Weights of a small transformer language model.
Size: 12 layers, width 384, 6 heads of 64, MLP 1536 GELU, vocabulary 32768, 46.4M parameters.
Each number is 128 + 24 x the weight over the matrix's rms, rounded and kept within 0 to 255. Layers, rows and columns count from 0.

# layer 8 MLP up, 1536x384, rms 0.129, rows 1119-1154, columns 192-383
[[150 118 157 121 130 149  94 120 144 116 121 126 128 130 105  89  97 137 138 133 137  90 157 140 118 160 166 164 113 116  91 124 120  91 113 119 135 147 150 177 127  93 141  88 110 127 149 100 117 153  89 111 121 102 158 115 163 166 138 121 107 143 142 130 142 138 104 132 136 126  91 169 142 121 140 104 138  67 170 176 102 159 117 118 137 118 111  75  75  93 136 151 114  79 136 134 147 107 133 122 124 148 105  79 178 132 146  72 155 109 128 110 142 152 105 120 174 142 124 183 142  84 106 135 116 149 164 123 103 115 159 118 102 145 124  94 134 149 136 112 109 137 135 124 150 168 144 148  88 162  96 124 144 116 152 106 143 149 112  74 135 171 123 133 141 128 152 142 112 148 139 135 162 137 119 123 106 127 124 134 123 133 120 136 177 110 121 116 122 101 172 126]
 [ 70 126 114 115 108 135 152 146 112 142  91 134 114 119 135 115 126 167 102 142 138  95 115  98 126 131 138 109 158 160 100 110 126 131 146 121 132 148 127 152 171 121 141 127 120 145 108 151 132 153  92 160 164 139 126 122 126 115 127 106 134  94 132 164 143 127 117 110 145 115  75 165 154 149 137 145 177 143 115 170 150 129 127 111 107 112 144 120 105 134 106  86 154 114  93 100  99 135 111 112  86 179 137 125 127 184  90 107 131 133 119 125 158 148 142 138 118 160 159 152 140 128 131 142 172 137 173 115  88 173 183  86 124 137 121 153 150 138 117 124  95 136  92 132 144 125 130 151  98 149 118 143 126 112 128  84 142 189 106 127 162 136 163  97 101 137 112 166 106 128 114 147 101 129 164 126 160 106 123 118 150 118 111  96 123 138 127 109 133 138 154 128]
 [172 142 103 108 161 139 132 148 130 128 104 160 136 118 133 101 119 147  85  83 117 163 133 139  91  96 125 138 119 119 105 150 115 120 102 121 102 143 151 171 130  96 138 105 117 125 130 173 127 142 161 107 177 126 124 117 121 122 115 120 143 138  93 136 164 135 148  97 144 139 142 107 139 164 133 140 160 118 141 142 151 119 143 152 103 136 141  96 118 139  98 143 149 112 161 133 133 101 168  69  97 143 106 158 129 149 103 189 124 128 122 126 109 135 155 137 122 120 184 127 123 139 155 149 147 145 133 129 132 141 128 164 142 127 132 141 100 146  99 118  97 153 146  95 139 155 119 118 119 110 148  97 123 138 120 124 106 129 112 109 126 128 148 127 115 105 107  77 121 160  90 121 141 133 102 172 133 131 104 128 171 192 121 138 100 141 161 172 116 122  74 123]
 [141  99 151 136 132  93 136 163 150 150 109 141 143  89 137 118 121 135 149 130 127  89  95 116 140 147 155 101 138 144  93 124 129 140  96  96 141 130 120 109 171 130 134 127  92 132 125 106 113 100 117 154  91 154 148 115  89 137 163 107 130 129 150 169 144 130 139 130  97 150  99 124 152 139 129 153  94 137 143  82 120 128  96 140 102 149 116 171 153 137 136 117 120 100  95 145 149 146 166 112 118 159 105 134 156 138 132 120 122  92 122 146 138 105  94 144 151 112 135 121 103  94 106 110 134 135 107  98 162 123 124 146 160 113 120 139  99 120 131 114  99 106 124 126 136 119 122 112 101 188 102 150 126 113 109  86  86 105 133 121 142 165 104 143 106 130 112  96 187  99 111 147 140  92 104 106 132 129 131 142 144  99 120 119 136 105 129 159 122  99 173  70]
 [114 122  97 168 137 167 190 110 116 150 106  95 132 187 133 109 164 135 109  82 102 102 163  79 112 155  93 116 118  99 127 153 168 109 168  84 121 155 154 161 123 102 166 165 114  85 164 130  76  99 129 147 106 137 144 107 116 155 141 111 117 123 146 127 111  97 128 124  94 116 103 122  88 161  92 150 141 142 106 163 139 142 133 128  98 116 110 163 112 121 147 128 112 108 173 145 116 104  88  96 145 153 115 132 138 139 178 126 111 124 133 139 168 111  81 143 107 143 135 151 104 110 160 131 155 177  77 112 146 123 149 106 155 140 138 134 122  96 128  98 135 103 155  78 150 153  88 127 126 113 143 180 115 120 137 102 137 118 121 126 115 126 128 156 130 105 133 130  82 126 120 121  96 170 124  76  89 122 140 159 103  70 114 161 137 146 104  86  80 148 161 136]
 [ 88 115 124 125 148  88 151 114 109 162 128 178 138 178 122 122 149 149  92  85 144 125  85 130  80 115 119 123 160 157 146 129 128 103 135  88 119 143 163 119 141 154 104 142 161 125 141 117 102 173 112 127  91 156 103 117 149 117 117 168 118 158 143 158 125  99 157 118 148 151 120 126 135 182  52 119 102 150 123 126 157 144 150 108 101 131  79 151  93 146 126 120 136 111 184  85 144 104  90 137 132 100 127 140 132 103 100 152 111 161  85 143 184 109 130 130 110 180 187 129 122 113 149 139  98 183 119 150 112 107 117 125 102 109 123 127 126  86 164 124 109 126 161 139  93 140  76 123 161 149 108  94 129 146 115  71 148  92 107 128 123 124 100 107 143 140 133 123 117 135 145 122 123 102 102  89  97 144 131  76 108 120  64 126 155 124 116 152 137 128 108 129]
 [117 123 153 133 134  84 125 127 110 154 161 116 101 155  94  86 113  90 109 162 114 111 111 174 148 114 126 176 163  97 115 125 119 143 106  87 136 134  90 134  94 121 114 105 113 166 116 135 120 133 187 101 144 136 110  76 153 136 160 109  96  94 133  84 121 121 132 138 129 120 118 159 104 153  90 135 157 181 154 158 140 105 164 131 139 111 141 111 112 104 144 123 119 154 124 159 126 118 124  98 110 146 156 138 151 126 103 134 105 148 121 133 134 140 167 121 109  92 155 122 107 109 109  89 110 135 135 111 133 102 106 107 169 174 118 167 113  98 124 131 154 151 168 107 121 113 105 136  95 185 129 153 136 129  87 134 112 126 106 120 159 139 140 126 116 163 152 111  96 127 153 122 130 119 149 119 132 122 109 109 120 137 119  94  93 137 142 144 138 103 119 141]
 [156 107 115 108 136 142 156 103 143 134 115 150 124  91 176 102 106  95 101 120 171 140  95 121 147 160 133  82 134 178 133 143 157 146  70 110 131 113 115 138 136 121 150 112 149 118 103 145 131 126 111 146 119 165 133  86 143  97 122  88 102 120 137 161 102 156 138 126 127  91 155 144 103  75 117  80 135 136 118  95 148 122 157  98 149 145 134 115 128  97 119 120 138 153 102 118 121 172 152 149 108 145 136 137 139 113 155 131 106 139 110  94 113 141 148 139 105 151 126 116 127 115 139  89 133 127 148 155 149 101 156 114 139 106 120 157 133 153  89 129 156 110 123 152 140 140  97 145 115 107  89 175 136 137 117 154 108 137 111 100 137 147 125 124 121 135 116 125 102 126 113 164 149 140  88 128 122  99 114 131 113 139 121 128 114 104 123 128 105 129 112 156]
 [107 110 129 144 122 167 105 121  65 125 148  85 200 138 129  95 127 126  96 174 117 134  99 149 129 126 161 164 150 120 106 122 149 133 165 106 156  93 143 115 129 137  87 139  73 112 119 143 118 193 105 121 114 125 185 108 118 132 163 123 129 145 143 110 127  98 130 108 155 114 117 134 143  90 187  80 124 132  81 163 147 144 107 142 122 141 129 118 148 127 127  99 120 106 118 129 146 148  88 130 137 150 173 110 131 148 122 130 146 142 107 123 140 105 122  83 125 143  62 101 150  89 137 104 118 116 159 138 139  92 122 140 110 173 120 142 116 166 134 130 126 153 132  86 157  92 135 139 128 121 142 137 145 151 148  74 134 148 150 110 126 167 121 175 135 111 165 127 125 113 124 141 111 118 106 110 129 144 166 103 147 127  83 112 142 157 117 135 150 142 104 150]
 [ 91 100 147 133 118 114 107 117 128 137 130 125 100 160 104 126 160 115  94 140 100 115 178 120 163 132 137 128 104 160 117  90 115 121 157 131 120 148 131 145 141 190 131 100 117 103 161 122 130 171 126 113  88 129 125 118 145 137 122 132 118 113 122 141 109 142 151 146 146 131 164 154 166 103 119 156 138 169 147 173 180 113 112 108 108 124 126 103 131 153  88 131 172 118 162 133 102  87 172 163 120 118 124  88  88 145 140 165 125 127 131 125 111 118 111 145 128 161 113 126 171 110 121 165 140 116 135 168 113 100 176 133 105 118 102 142 141  88 132 112 156 106 135 140 158 141 134 152 136 119 129 111 107  92 123 155 170 163 132 131 161 102 126 145 146 137 137 155 121 154  86 124 150 117 145 125 110  83 144  95 137 111 140 104 126 146 176 152 150 121 122 107]
 [127 121 115 132 157 134 119 140 151 162 155 137 140 144 123 151 115 148 135 150 127  97  78 109 100 145 107 136 134  76 136 156 117 155 179 106 107 136 125 126 121 107 159  84 109 138 118 138 135 137 105 128  96 133 108 156  94 147 163 117 126 110 118  95 134 179 120  65  90 116 125 141 115  86 131 106 114 152 121 131 144 115 156 135  97 144 180 101 134 108 122 132 158 156  67 143 128 155 110 115 154 103 129 112 121 116 119 113 140 129 122 130 141 138 124 138 122 165 123 161 102  87 102 105  97 178 169 120 142  87  89 140 121 131 147 155  90 155 152  86 145 101 170 120 112 151 177 141 159 170 135  93 180 137 160 101 167 181 106 174  97 139 107 140  80 157 141 148  60 131 123  85 126 105 114 138 116 118 127 167 133 146 102 164 140 124 108 133 114 101  99 138]
 [140 129 132 175 115 151 126 158  92 140 142 157 195 180 122 133 144 149 115 144 137 148 132 126 137 118 124 148  94 142 164 157 159 134 113 117 123 112 162  98 152 155  63 137 130  98 168 152 116  95 112 129 132 165 106 132 158 119 145 114 141 133 124 159  99 116 132 126  96 137 155 114 152 116 127 171  97 117 146 111 137 118 121 113 114  93 107 141 108 181 113 155 107  48 162  75 106  99 135 121 122 127 131 118 112 101 103 128 124 113 134 108 152 171  79 126 134 103  87  94 165 106 121 124 115 105 129 143 118 134  69 125 176  97 130 134 120 166 106 142 107 136 155  91 108 119 107 115 134 140 146 114 166  93  80 130 147 153 131 137 128 136 142 113 144 145 106 122 140  72 115 154 141 122 126 114 150 101 135 113 161 153 149 144 158 133 119 150 154 171 100 128]
 [121  88 122 129 148 113 177 171 177 116 123 124 147 176 177 130 124 134 133 128 109  86 123 143 109 103 129 133  82 142 123  70 109 115 119 150 107 114 172 141 126 110 143 130 102 124  72 164  88  69  90 117 167  65 114 129 108 103 205 120  62 147 144 136 171 162 136 138 102 184 163  98 135  67 143 163 165 114 117 129 132 120 128 144 111 126 144  89  69 159 132 130 131 122 151 128 117  95 125  83 135 113 115  88 188 143 137 186 122 173  88  91 109 121 179 108 148 146 101 145  64 132 149 121 138 170 145 133 131 129 132 147 129 166 112 149 131 161 145 162 126 115 129 149 118 128 141 154 199 121 108 128 164 138 147 105 127 134 147 157  93 127 140 120 132  61 135 146 161 147 125 122 134 147 148 181 141 185 162 130 121 184 104 148 140 116 137 163 104 141 131  99]
 [138 105 118 111 134 167 107 163 121 132 132 127 149 111 134 152 146 106 167 174 164 149 143 155 113 142 144  91 118  91 175 132 112 142 100 138 107 100 130 103 134 133 114 126 102 100 183 118 107 110 128 129 160 134 141 137 105  57 159 143 157  88 151 121 161 134  99 138 131 178 103 102 125 147  99 139  94 124 104 120 143 130 154 111 165 134 129 125 143  79 142 177 101 146 155 143 102 163 140 121 101 179 114 155 127 125 110 116 166 127  20 128 111 182 140 156 111 110 134 114 102  96 165 112 120 145 151 152 164 146 134 154 159 119 135 127 150 115 134 138 167 138 117 112 124 101 131 160 117  83 145 126 110  85 121 111 105 146 123 169 123 125 150 106 136 110 112 114 150 159 167 116 127 123 102 146 104 120 155 168 123 150 110 170 124 111  88 104 148 102 104 109]
 [135 147 156 146 123 139 146 123 138 127 156 123  96 131 115 128 129 133 138 134  91 119 152 129  98 127 142 100 105 146 128 131 154 135 140  97 116 119 133 130 120 137 171 102 121 125 126 120 140 112  82 170 117 131 119  76 155 132 132 125 164 105 177 156 101 192 133 140 141 140  85 137 159 138 101 117 111 109 132 113 100 138 104 135 167  99 146 117  96 123 102 170 160 141 118  96 115 141 161  93 125 109 149 144 124 145 159 107 138 106 137 122 130 148 106  88 123 130 145 152 119 100 169 114 132 121 131 133 153 114 131 112 121 158 101 108 138 130 112 117 116 163 166 136 176 108  99 120 147 142 137  57 123 171 160  82 130 112 155 129 127 112 139  99 136 153 158 131 123 153 132 144 162 155 125 128 126 111 124 170 136 158 127 124 160 151 132 156 126  90 125  74]
 [141 137 114 113 119 126 102  97 140 127 148 154 135 165 129 117 175 143 118 102 145 124 128 133 120 111 100 148 100  99 100 134 152 116 122 110 113 154 130  97 133 149 120 144 126 149 110  95 118 145 151  80 137  76 113 108 114 138 122 127 133 169 103  75 132 139 143 101  68 138 124  93 151 128 101 120 115 108 118  93 131 118 147  96  83 150 111 147 112 137 134 103 145 169 121 160 143  95 159 123 116 147 115 102 156  95 127 133 144 101 142 117 126  95 126 156 140 124 169 119 149 173 102 141 113 138 107 104 144 124 122 124 121 103 106 168  99  83 113 170 134 161 183 137 129 155 131 122 129 130 140 124 148 112 123  73 141 139 164 103 161 175 152 104  84 142 101 163 132 159 142  75 125 102 141 130 128 141 113 159 167  90 137 137 133 139 115 150 108 121 108 141]
 [133 101 144 142 123 121 114 132 128 139 158 150 127 148 108 153 120 185  74 160 113 120 127 134 106 147 146 104 145 151 156  91 132 113 125 143 126 181 142  89 135 112 123 119 139 139 119 120 173 126 106 134 134 126 116 145 102  85  93  87 105 133 126 131 141 116 130 116  99 123 135 150 109 122 125 120 113 122 134 114 146 151 146 181 129 127 153 162 139 121 168 135 159 110 113 110 116 168 186 119 109 129  99 166 148 132 130 129 172 117 118 105 162 122 109 120 154 111 128 138 108 114 114 102 104 180 137 186 110 103 169 115 110 131  83 118 122 133  98 106  89 142 107 121 133 106  78 144  84 158 119 113 181 133 102 131 174  89 111 157 111  84 125 145  88 117 137  74 129 135 136 133 134 128 157  99 135 102 112 132 150 116 137 128 123 130 149 121 145 134  82 115]
 [143  93 120 127 140 109 133 118  81 109 100 129 117  79 109 143 123 107 174 136 106 125 115 129 161 202 134 114  90 150 120 134 145 120 131 160 158 124 167  91 134  99 160 135 118 142 139 111 151 126 103 105 125 138 132  96 181 156 159 136 117  94 134 163 101 116 102 148 109 126 146 130 121 112 126 123 133  91 110 130 166 139 109  82 122 142 102 141 114 120 103 119 143 136 116 140 133 148 146 181 129 124 131 164 113 175 148  95 158  92 173 130 158 140 134 132  90  91 113 133 145 131 131 123 129 102 119 106 134 121  76 157  95 116 128 154 102 182 111 133 143  89  80 141 154 139 131  91 115 106  84 114 150 128 154 185 128 161 120 166 111 136 178  98 132 133 134  83 136 133  96 194 129 149 139 153 106 107 135 128 153 120 139 145 158  92 116 164 165 140 109 134]
 [169 103 149 115 158 116 168 161 126 116 123 142 131 165 119 146 134 103 113 145 190  83 118 133 102 153 121 154 122 108 117 102  81 110 159 139 139 170 132 124 127 119 162 120 131 152 106 129 104 100 134  99 112 127 111  98 194 139 152 133 157 118 109 141 130 121 138  59 115 164 112 137 143  89 102 136 139 153 129 149 135 146  93 106 105 142 103 134 117 128 106 150 110 129 116  88 154 130  76  96 118 119 175 187 153 112 146 118 137 119 122 153  87 146 146 124 146 109 110 128 178 146  99  94 154 157 147 154 100 133 119 169 150 102 123 133 143 100 139 112 141 139 135 138 121 111 149 108 135 147 139  84 126 125 167 135 129 116 116 117 126 140 138 150 115 119 124 134 120 181 132 152 129 162 127 120 119 203 142  55 136 118 156 124 134 177 124 107 126 130  74 123]
 [138 147  92 121 111 123 169 140 190 131 117 144  67 179 130 146 182 114 123 135 119 135  91 116 149 155 104 122 135 112 131 148 138 126 136  95 124 118  74 136 149 148 172 129 123 129  92 126 141 185  98 141  94 117 126 105 129 102 154 130  73 107  98 141 126 137 121 139 120 116 150 146 114 117  92 112 105 107 118 114 145 126 135 118 100 144 156 151 126 118 117 142 104 136 124  77 144  83 109  52 129 131 110 167 156 113  78 133  96 143 156 154  88 126 132 128 149 132 111 122  73 122 143  98 139 148 148  91 125 175 128 153  98 146 172 152 111 151  96 144 153 147 135 144  99 145 143 130 129  93 140 101 110  80  83 163 141 153 110 127 134 157 131 135 121 129 139 103 102 100 153 129 101 137 115 122 149 149 123 156 183 123 121 131 124 104 156  85 122 161  97 181]
 [132 171  90 126  81 110 188 113 144 143 144 102  88 141 102 125 138 124  92  95 107 144 118  79 159 109 156  89 187 118 150  90 123 101  97 147 110 154  89 127 176 127 133 102 128 122 127 137 150 154 169 111 117 136 154 130 142 153 145 112 139  91 162  84  96 128  94 142  98 106 101 113 168 113 105 176 175 104 108 160  92  55 101 120 121 127 126 172 149 122 136 123 139 121 138 125 167 135 169 130 166 132 117 120 116 120 105 137 140 137 120  72 126 154 158  99 107 159 169 193 139 116  88  89 144 155 117 132 109 103 168  95 149 150 132 116  96  93 124 180 125 101 165 164 120 165 129 126 108 148 154 133 141 113 146 126 151 112 151 149 166 148 105 145 118  97 166 145 150  98  75 136 106 124 151 136 172 132 171 114 125 113 127 110 149 126 131 100 130 107 110 159]
 [ 97 143 147  88 136 123  88  85 140 108 130 159 118 123 125 112 124 148 123 131 104 110 115 190 114 134 120 120 159 139 116 143 105 128 124 157  96 135 137 150 150 162  67 122 136 157 144 105 144 111 141  97 104  88 120 124 166 148 155  99 185 142 107 126 139 157 149 111  99 147 141 136 134 116 124 163 147 136 133 121 139 104 116 180 110 157 166 146 110 137 125  90  68  62 176 150 143 129 149 108 138 138 138  81  90 148  79  73 131 186 114 115 128 105 129 102  98 122 104 143 161 172 102 123 144 120 115 193 157 113 142 142 111 136 107 124 129 146 140 113 161 110  76 129 168 127 104 110 116 105 151  82 133 128 114 122  92 134 143 143 122 144 111 130 163 143 140 118 129 140 121  82  90 147 181 158 135 113 102 110 132 137 142 120 124 110 103  92 146 122 113 171]
 [ 98 137 142 141 107 142 151 138 156 136 126 135 105 160 137 146 102 199 129 121 116 163 139 133 108 148 142 132 155 134 142 108 117 164 110 152  95 138 128 110 145 113 120 128  85  96 141 110 127 113 127 139 121  73 103 111 118 130 137 113 166 137 133  98 112 129 146  93 139 118 142 122 130 140 138 101 145 111  88 111 109 105  85 160 152  98 145 145 127 114  99  90 145  96 144 113 164 104 113 124 131 121 186 176 108 130  93  99 170 143 138  83 131 130 154 118 138  85 150 174 153 169 152 115 151 102 142 142  81 123  86 142 148 100 119 131 136  84 114 130 172 122 123 100 130 105 120 148  80 115 150  98 129 121 101 134  85 170 138 105 166 116 138 162 132 151 121 154 161 104 154 115 128 164 101  87 137 145 104 128 143 104 176 116 150 102 161 102 114 154 114 135]
 [ 80  64 162 184 145 138 192 116 114 145 100 127  73 171 109  87 140 129 121  47 126 108 133 140 118 169 111 123 161  98 155 181 116 143 143 129 131 108 124 115 141  98 176 145 129 116 132 127 121 160 145 141 101 111 117  91 163 129  96 111 157  84 146 186 147 138 161 143 152  79 104  99 119 131 111  92 119 163 133 137 187 149 114 153 116 127 147 104 103 128 158 130 105 137 140 103 131 144  99 137  80 117 114 173 136 138 116 134 111 137 164 127  93 182 105  90 171 173 125 135 109 148 122 146 164 148 102 100 118 136 105 131 124 156 123 205 117 148 109 102  96 142 147 127 118 107 100 160  96 152 108 135 125 126 110 116 130 170 104 110 119 130  99 118 151 121 117 138 107 154  98 107 162 107 136  98 158 152 148 159  93 129  85 152 114 127 186  89 161 124 128 121]
 [134 134 126 111 148 167 127 130 139 114 127 133 153  89 105  95  93  88 107 141 136 136 111 136 127 137 119 113 165 145 140 140 157 123 134 148 132  98 126 101 107 113 153  97 146 178 170 169 111 142 141 137 140 129 130 115 115 159 135 137 100 152  89 172 166 105 108 101 141 145 126 158 177 158 115 125 117 105 124 112  88 141 128 154 132 126 157 139 106 176 127 110 110 161 113  80 120 133 165  91 155 118 149 116 129 153 141 134 128 110  60  99 177 112 163 111 166 113 103 127 142  75 111  80 163  78 151 132 176 123 161 106 153 165  88 118 151 147 125 151 144 114 109 114 161 142  52 146 104 136 123 133 137 148 144 107  79 125 120 126 115 161 131 113 159  85 112 121 106 137 131 183 150 134 128 136 136 141 129 130 109 103 109 112  93 165 114 101 123 136 119 153]
 [127 128 142  69 147 138 146 145 152 130 139 112 131 107 112 122 177  99 136 157 125 117 106 163 114 120 130 122 107 128 139  70 136 140 120 143 117 135 117 119 109  92 174 114 164 125 161 137 146  98 157 127 126 186 138  78 150 119 124 151 127 137 123 100 117 126 158 131 180 144 135 120 152 137 120 162 144 157 138 120 126  80 143 144 123 139 150 134 117 110 150 154 142 148 142 105  92 145 111  85 169  96 169 140 158 112 139 123 119 137 153 124 143 117 136 148 156 155 125 137 139 112 164 103 154 115 131  88 115 139  67 107 141 117 141 136 165 119 130 113 102 151 133 125 142 117 114  79 147 133 154 104 139 128 139 129 108 137 144 148 118 104 115 162 157 140 175 115 110 129 152 127 123 113 133 136 134 138 122 160 133 112 129 133 146 132 118 111 127 131 146 145]
 [161 135 111 122 144 159 133 127 151 137 122 109 102 176 139 134 112  98 168 116 142 115 131 101 127 127 126 144 136 130 120  78 101  88 141 115  99 145 144 143 179 109 143  92 133 148 127  96 118 136 107 129  69  96 152 155 103 103 125 113 129 134 169  86  75 111 112 144  84 122 146 115 126 112 185 114  80  96 128 124 112  84 137 141 108 121 116 142 107 108 105 150 115 135 169  92 140  73  92 173 160 103 101 135 140  95 133 131 111 128 134 145 127 167 121 113 162 110 147 114 177 141 158 143 121 133 190 136 146 121 128 156 153 105 138 113 141 130 142 122  80 117  78  93 153 119 107 147 146 111 113 122 133 119 151 153 112  97 127 128  99 154 178 104 138 133  83  76  97 137  94 177 144 133 118 109 109 176 168 105 220 123 108 137 151 131 135 152 100 123 125 159]
 [146 105 101 149 115 155 163 141 145 176 143 108  84 161 112 133 143  83 131 105 116  96 161 141 105 124 123  93 132 120 120 114 130 123 193 156 124 132 145 129 150  99 125 166 177  76 101 129 124 116 156 125  94 149 114 114 157  87  93 112 150 131 133 142 171 126 176 113 144  90 114 141 113 140 111 147 108 164 141 155 148 168 137  75 100 154 156 125 156 120 150 135 169 122 125 111 124 116  94 121 111 159 184 162 136 171 114 106 140 126  84 164 145 147 169 138 127  83 134  76 127  85 162  93 124 132 121 139 155  87 103 150  92 135 125 136 114 139 141 111 133 116 117 159 171 143 139 113  99 124 151 170  68 139 117 138 122 137 151 120 115 131 112 153 168 156 115 109 138 130 145 122 118  90 183  98 120 160 173 125 152 126 129 154 153 145 117 108 156  92 113 107]
 [128 137 133 100  97 142 155 171  98 107 131 125  79 145 128 102 134 148 156 132 154 104 114 124 144  89 104 107  89 129 157 120 140 148 161 157 124 154 149 129 143 135 124 128 151 140 103 125  92 171 136 120 141  95 161  97 115 106  93  99 157 125 128 125 140 108 124  79 120 145 140 157 122 100 108 104 147 124 142 132 119 104 121 145 137 205 118 125 110 125 140 148 139 117 173 149  99 139 139 112 123 156 113 170 139 149 172 126 108 148 126 108 157 152 106 133 123 148 133 150 148 131 132 124 116 142 128  84 118  98 120 129 134 144 135 142 131 117 120 142 104 156 142 120 110 123  98 130 129 141 108 170 106 143 116  76 124 146 101  95 121 121 139 148 148 115 153 102 133 134 134 146 119 163 114 152  92 148 136 125 149 160 105 149 165 141 118 134 126  99 120 106]
 [109 135 147 114 103 134 127 101 134 139 159 115 136 122 124 109 132 142 116 109 121 126 128 164 134 113 126 120 111 128 151 144 166 111 122 129 157 159 133 120 114 128 126 120  99 148 120 131 172 122 173 142 103 143  89 126 121 169 149 118 128 111 142 114 116 163 116 116 114  91 111 109 159 141 145 131 148 123 104 177 112 157 111 148 135 147 117 147 111 127 172 128 136 100 111 104 121 150 112 140 171 143 186 102 142 173 162 159 144 129 150 118 134 158 123 117 152 123 138 148 163 136 127 111 136 171 127 144 132 148  99  94 118 156 105  87 139 132  95 127 100 119 131 101 112 110 153 132  96 142 110 155 113 132 166 130 108 113 108 102 182 153 145 186  90  57 118 112 139 101 124 137 161 148  99 128 179 139 105 120  80 101  85 125 119  94 139 149 115 169 149 135]
 [139 116 129 199 109 139 137 144 141 146 136 109 157 123 135 184 144 108 131  84 150 160 121 139 116 160 146 133  92 153  81 121 125 146 114 132 131 106 108 101 124 119 128 142 134 162 119 157 105 156 154 111 126 113 107 128 132 105 135  95  77 119 111 141 112 127 130  71 132 144 126 125 127 106 134 163 109 131 144 117 129 129 149 102 110 122 101 142 159 164 114 107 127 126 152 135 125 154 124  96 184 167  80 160 129  87 139 101  91 130 142 135 120 115 112 142 121 136 105 143  94 113 141 109 163 132 111 135  82 172 146 103 112 139 132 117 136 109 137  93 139 109 121 146 149 147 141 153  88 120 149 119 132  94 126 121 131 178 172 157 152 103 118 115 139  82  94 119 159  85 123 120 164  96 161 159  95 112 179 114 162  59 105  97 164 143 114 154  92  97  82 123]
 [148  89 131 117 109 113 180 122 153 132 112 143  95 168  61 143 131 104 103 163 110 131 126 172 103  89 139 135 135 122  67 101 132 132 141 106 127 121 134 120 121 138 134 129 139 101 143 136  90 128 160  96 104 126  90  71  93 143 136 161 133  65 136 137 126  84  88 119 132  95 126  95 167 110 138 138 126 142 131  75 134 117 132 108 152 139 100 137 134 138 139 154 122  76  98 158 107 111 131 143 167 130 180 147 118  84 141 133 118 113 136 113 145 134 165  80 179 131 146 113 108 115 168 101 153 109 144 130 168 147 109 142 149 102 175  91 146  82 124 146 113 159 113 145 117 167 106 133 112 159 141 122 111 158 129 140 115 138 131 121 132 102 129 129 107 137  98 111 102 122 114 143 180 127 166 141 154  87 145 124 127 125 101 173 193 147 164 115  67 137 122  70]
 [142 133  80 124 114 161 153 139 166 135 110 132 148 134 149 154 132 148 163 131 142 107 149 134 118 137 138 138 153  74 109 147 154 113 115 151 102 145 172 125 152 149 125  90  87 133 144 154 108 107 148 158 118 121 138 136 108  93 131 166 103 106 137 140 117 109  96 140 162 143 137 132 144 128 126 108 162 131 149 118 120 133 139 119 197 141 138 109 107 121 148 117 116  99 114 143 168 114 116 130 127 106 121 134 127 133 111 149  94 140 134 155 143 108 163 129 132  94 111 153  98 152 120 100  80 126 112 139 125 106 120 106 118 107 138 106 123 125 168 111 137 128 150 158 144 128 135 145 103  89  93 143 109 141 163 169 119 121 157 150 135 107 154 130 141 149 144 134 119  96 145  99 157 131  93 113 115 149 132  97 157 106 135 134 143 136 145 136 136 129 132 145]
 [175  93  97  94 124 121 119  99 156  93  91 132 164 168 152 111 122 108 116  90 152 158  76 102 133 120 164 115 119 108 116 120 174 138 118 106 164 126 119 135 162  84 149 117  67 167 140 154 108 114 116 101 124 181 128  93 143 152 119 124 136 105  82 161 129 125 113  91 145 114 131 124 124 173 138 147  91 131  46 116  94 113 152 133 134  95 124 140  89 167  75 160 164 116 142 164 147 151 100 129 136 110 159 109 119 146 168  92 124  97 123  86 127 159 149 137 117 182  91  74 150 155  94 110 136 141 137 120 155  95 144  99 136 129  89 132 128 138 147 141 126 145  87 133 176 169 104 144 123 116 158 103 153  95 152 130 104  92  96 148 144 148 133 107 156 135 106 154 113 153 121  87 138 164 133  80 133 131 153 126 111  70 127 104 136 195 128 111 117  96 138 154]
 [114 147  87 133  60 135 163 118 175 120 125  93 146 184 147 107  91 158 110 126 159 134 136 133 105 139 140 160 178 121 137 124 126 136 113 123 110 151 130 119 145 172 119 175 147 147 141 140 138 137 113 129 145 102 156 107 156 129 107  96 131  87 108 112 136 129 107 162 155 150 116 133 135 113 148 127 122 154 142 129 104 117 109 126 151 136 124  96 127 195 157 115 121  97 153 104 169 116 120 167  97 139 120  98 140 161 192  99 105 113 118 122 108 106 112  86 126 118 170  95 108 140 130 105 151 126 144 112 119 126 131  80 160 120 133 103 135 141 120 132 102 121 100 126 161 119 142 131 134  77 137 139 106 160 128 139  82 162 117 127 109 172 128 131 102 142 131 122 132  96 166 104 189 172  93 134 122 107 131 121 127 132 143 153 140 141 115 114 165 137 129 111]
 [108 151  94 129 171  96 106 118  99  90  94 114 127 120 150 134 140 124 130 158  72 118 194 101 135 121 102 139  73 130 135  70 149 118  89 133 120 139 129  69 134 154  93 150 112 134 124 104 134 169 195  94 150  44 130 135 138 110 106 117 177 125 138 140 146 165  79 122 105 138 140 139 124 116 113 147 123 106 134 135 120 107  91 137  79 172 118  81 149 114 170 122 140 178 100 115 147  93 145  95 110 146 146 125 146 119 176 101 152  94 131 118 115 139 126 150 135 153 115 156  84 101 165 162 131 108 112  88 101 150 138 106 102 127 122 143 133  92  86 178 138 104 150 155 163 157 105  90 126 123 116 136 126 129 172 126 103 123  97 103 114 149  97 143 130 128 126 136 177 126  48 106  98 136 114 116 135 127 135 120 119 136 123 162  97 113 140  96 120 103 118 115]]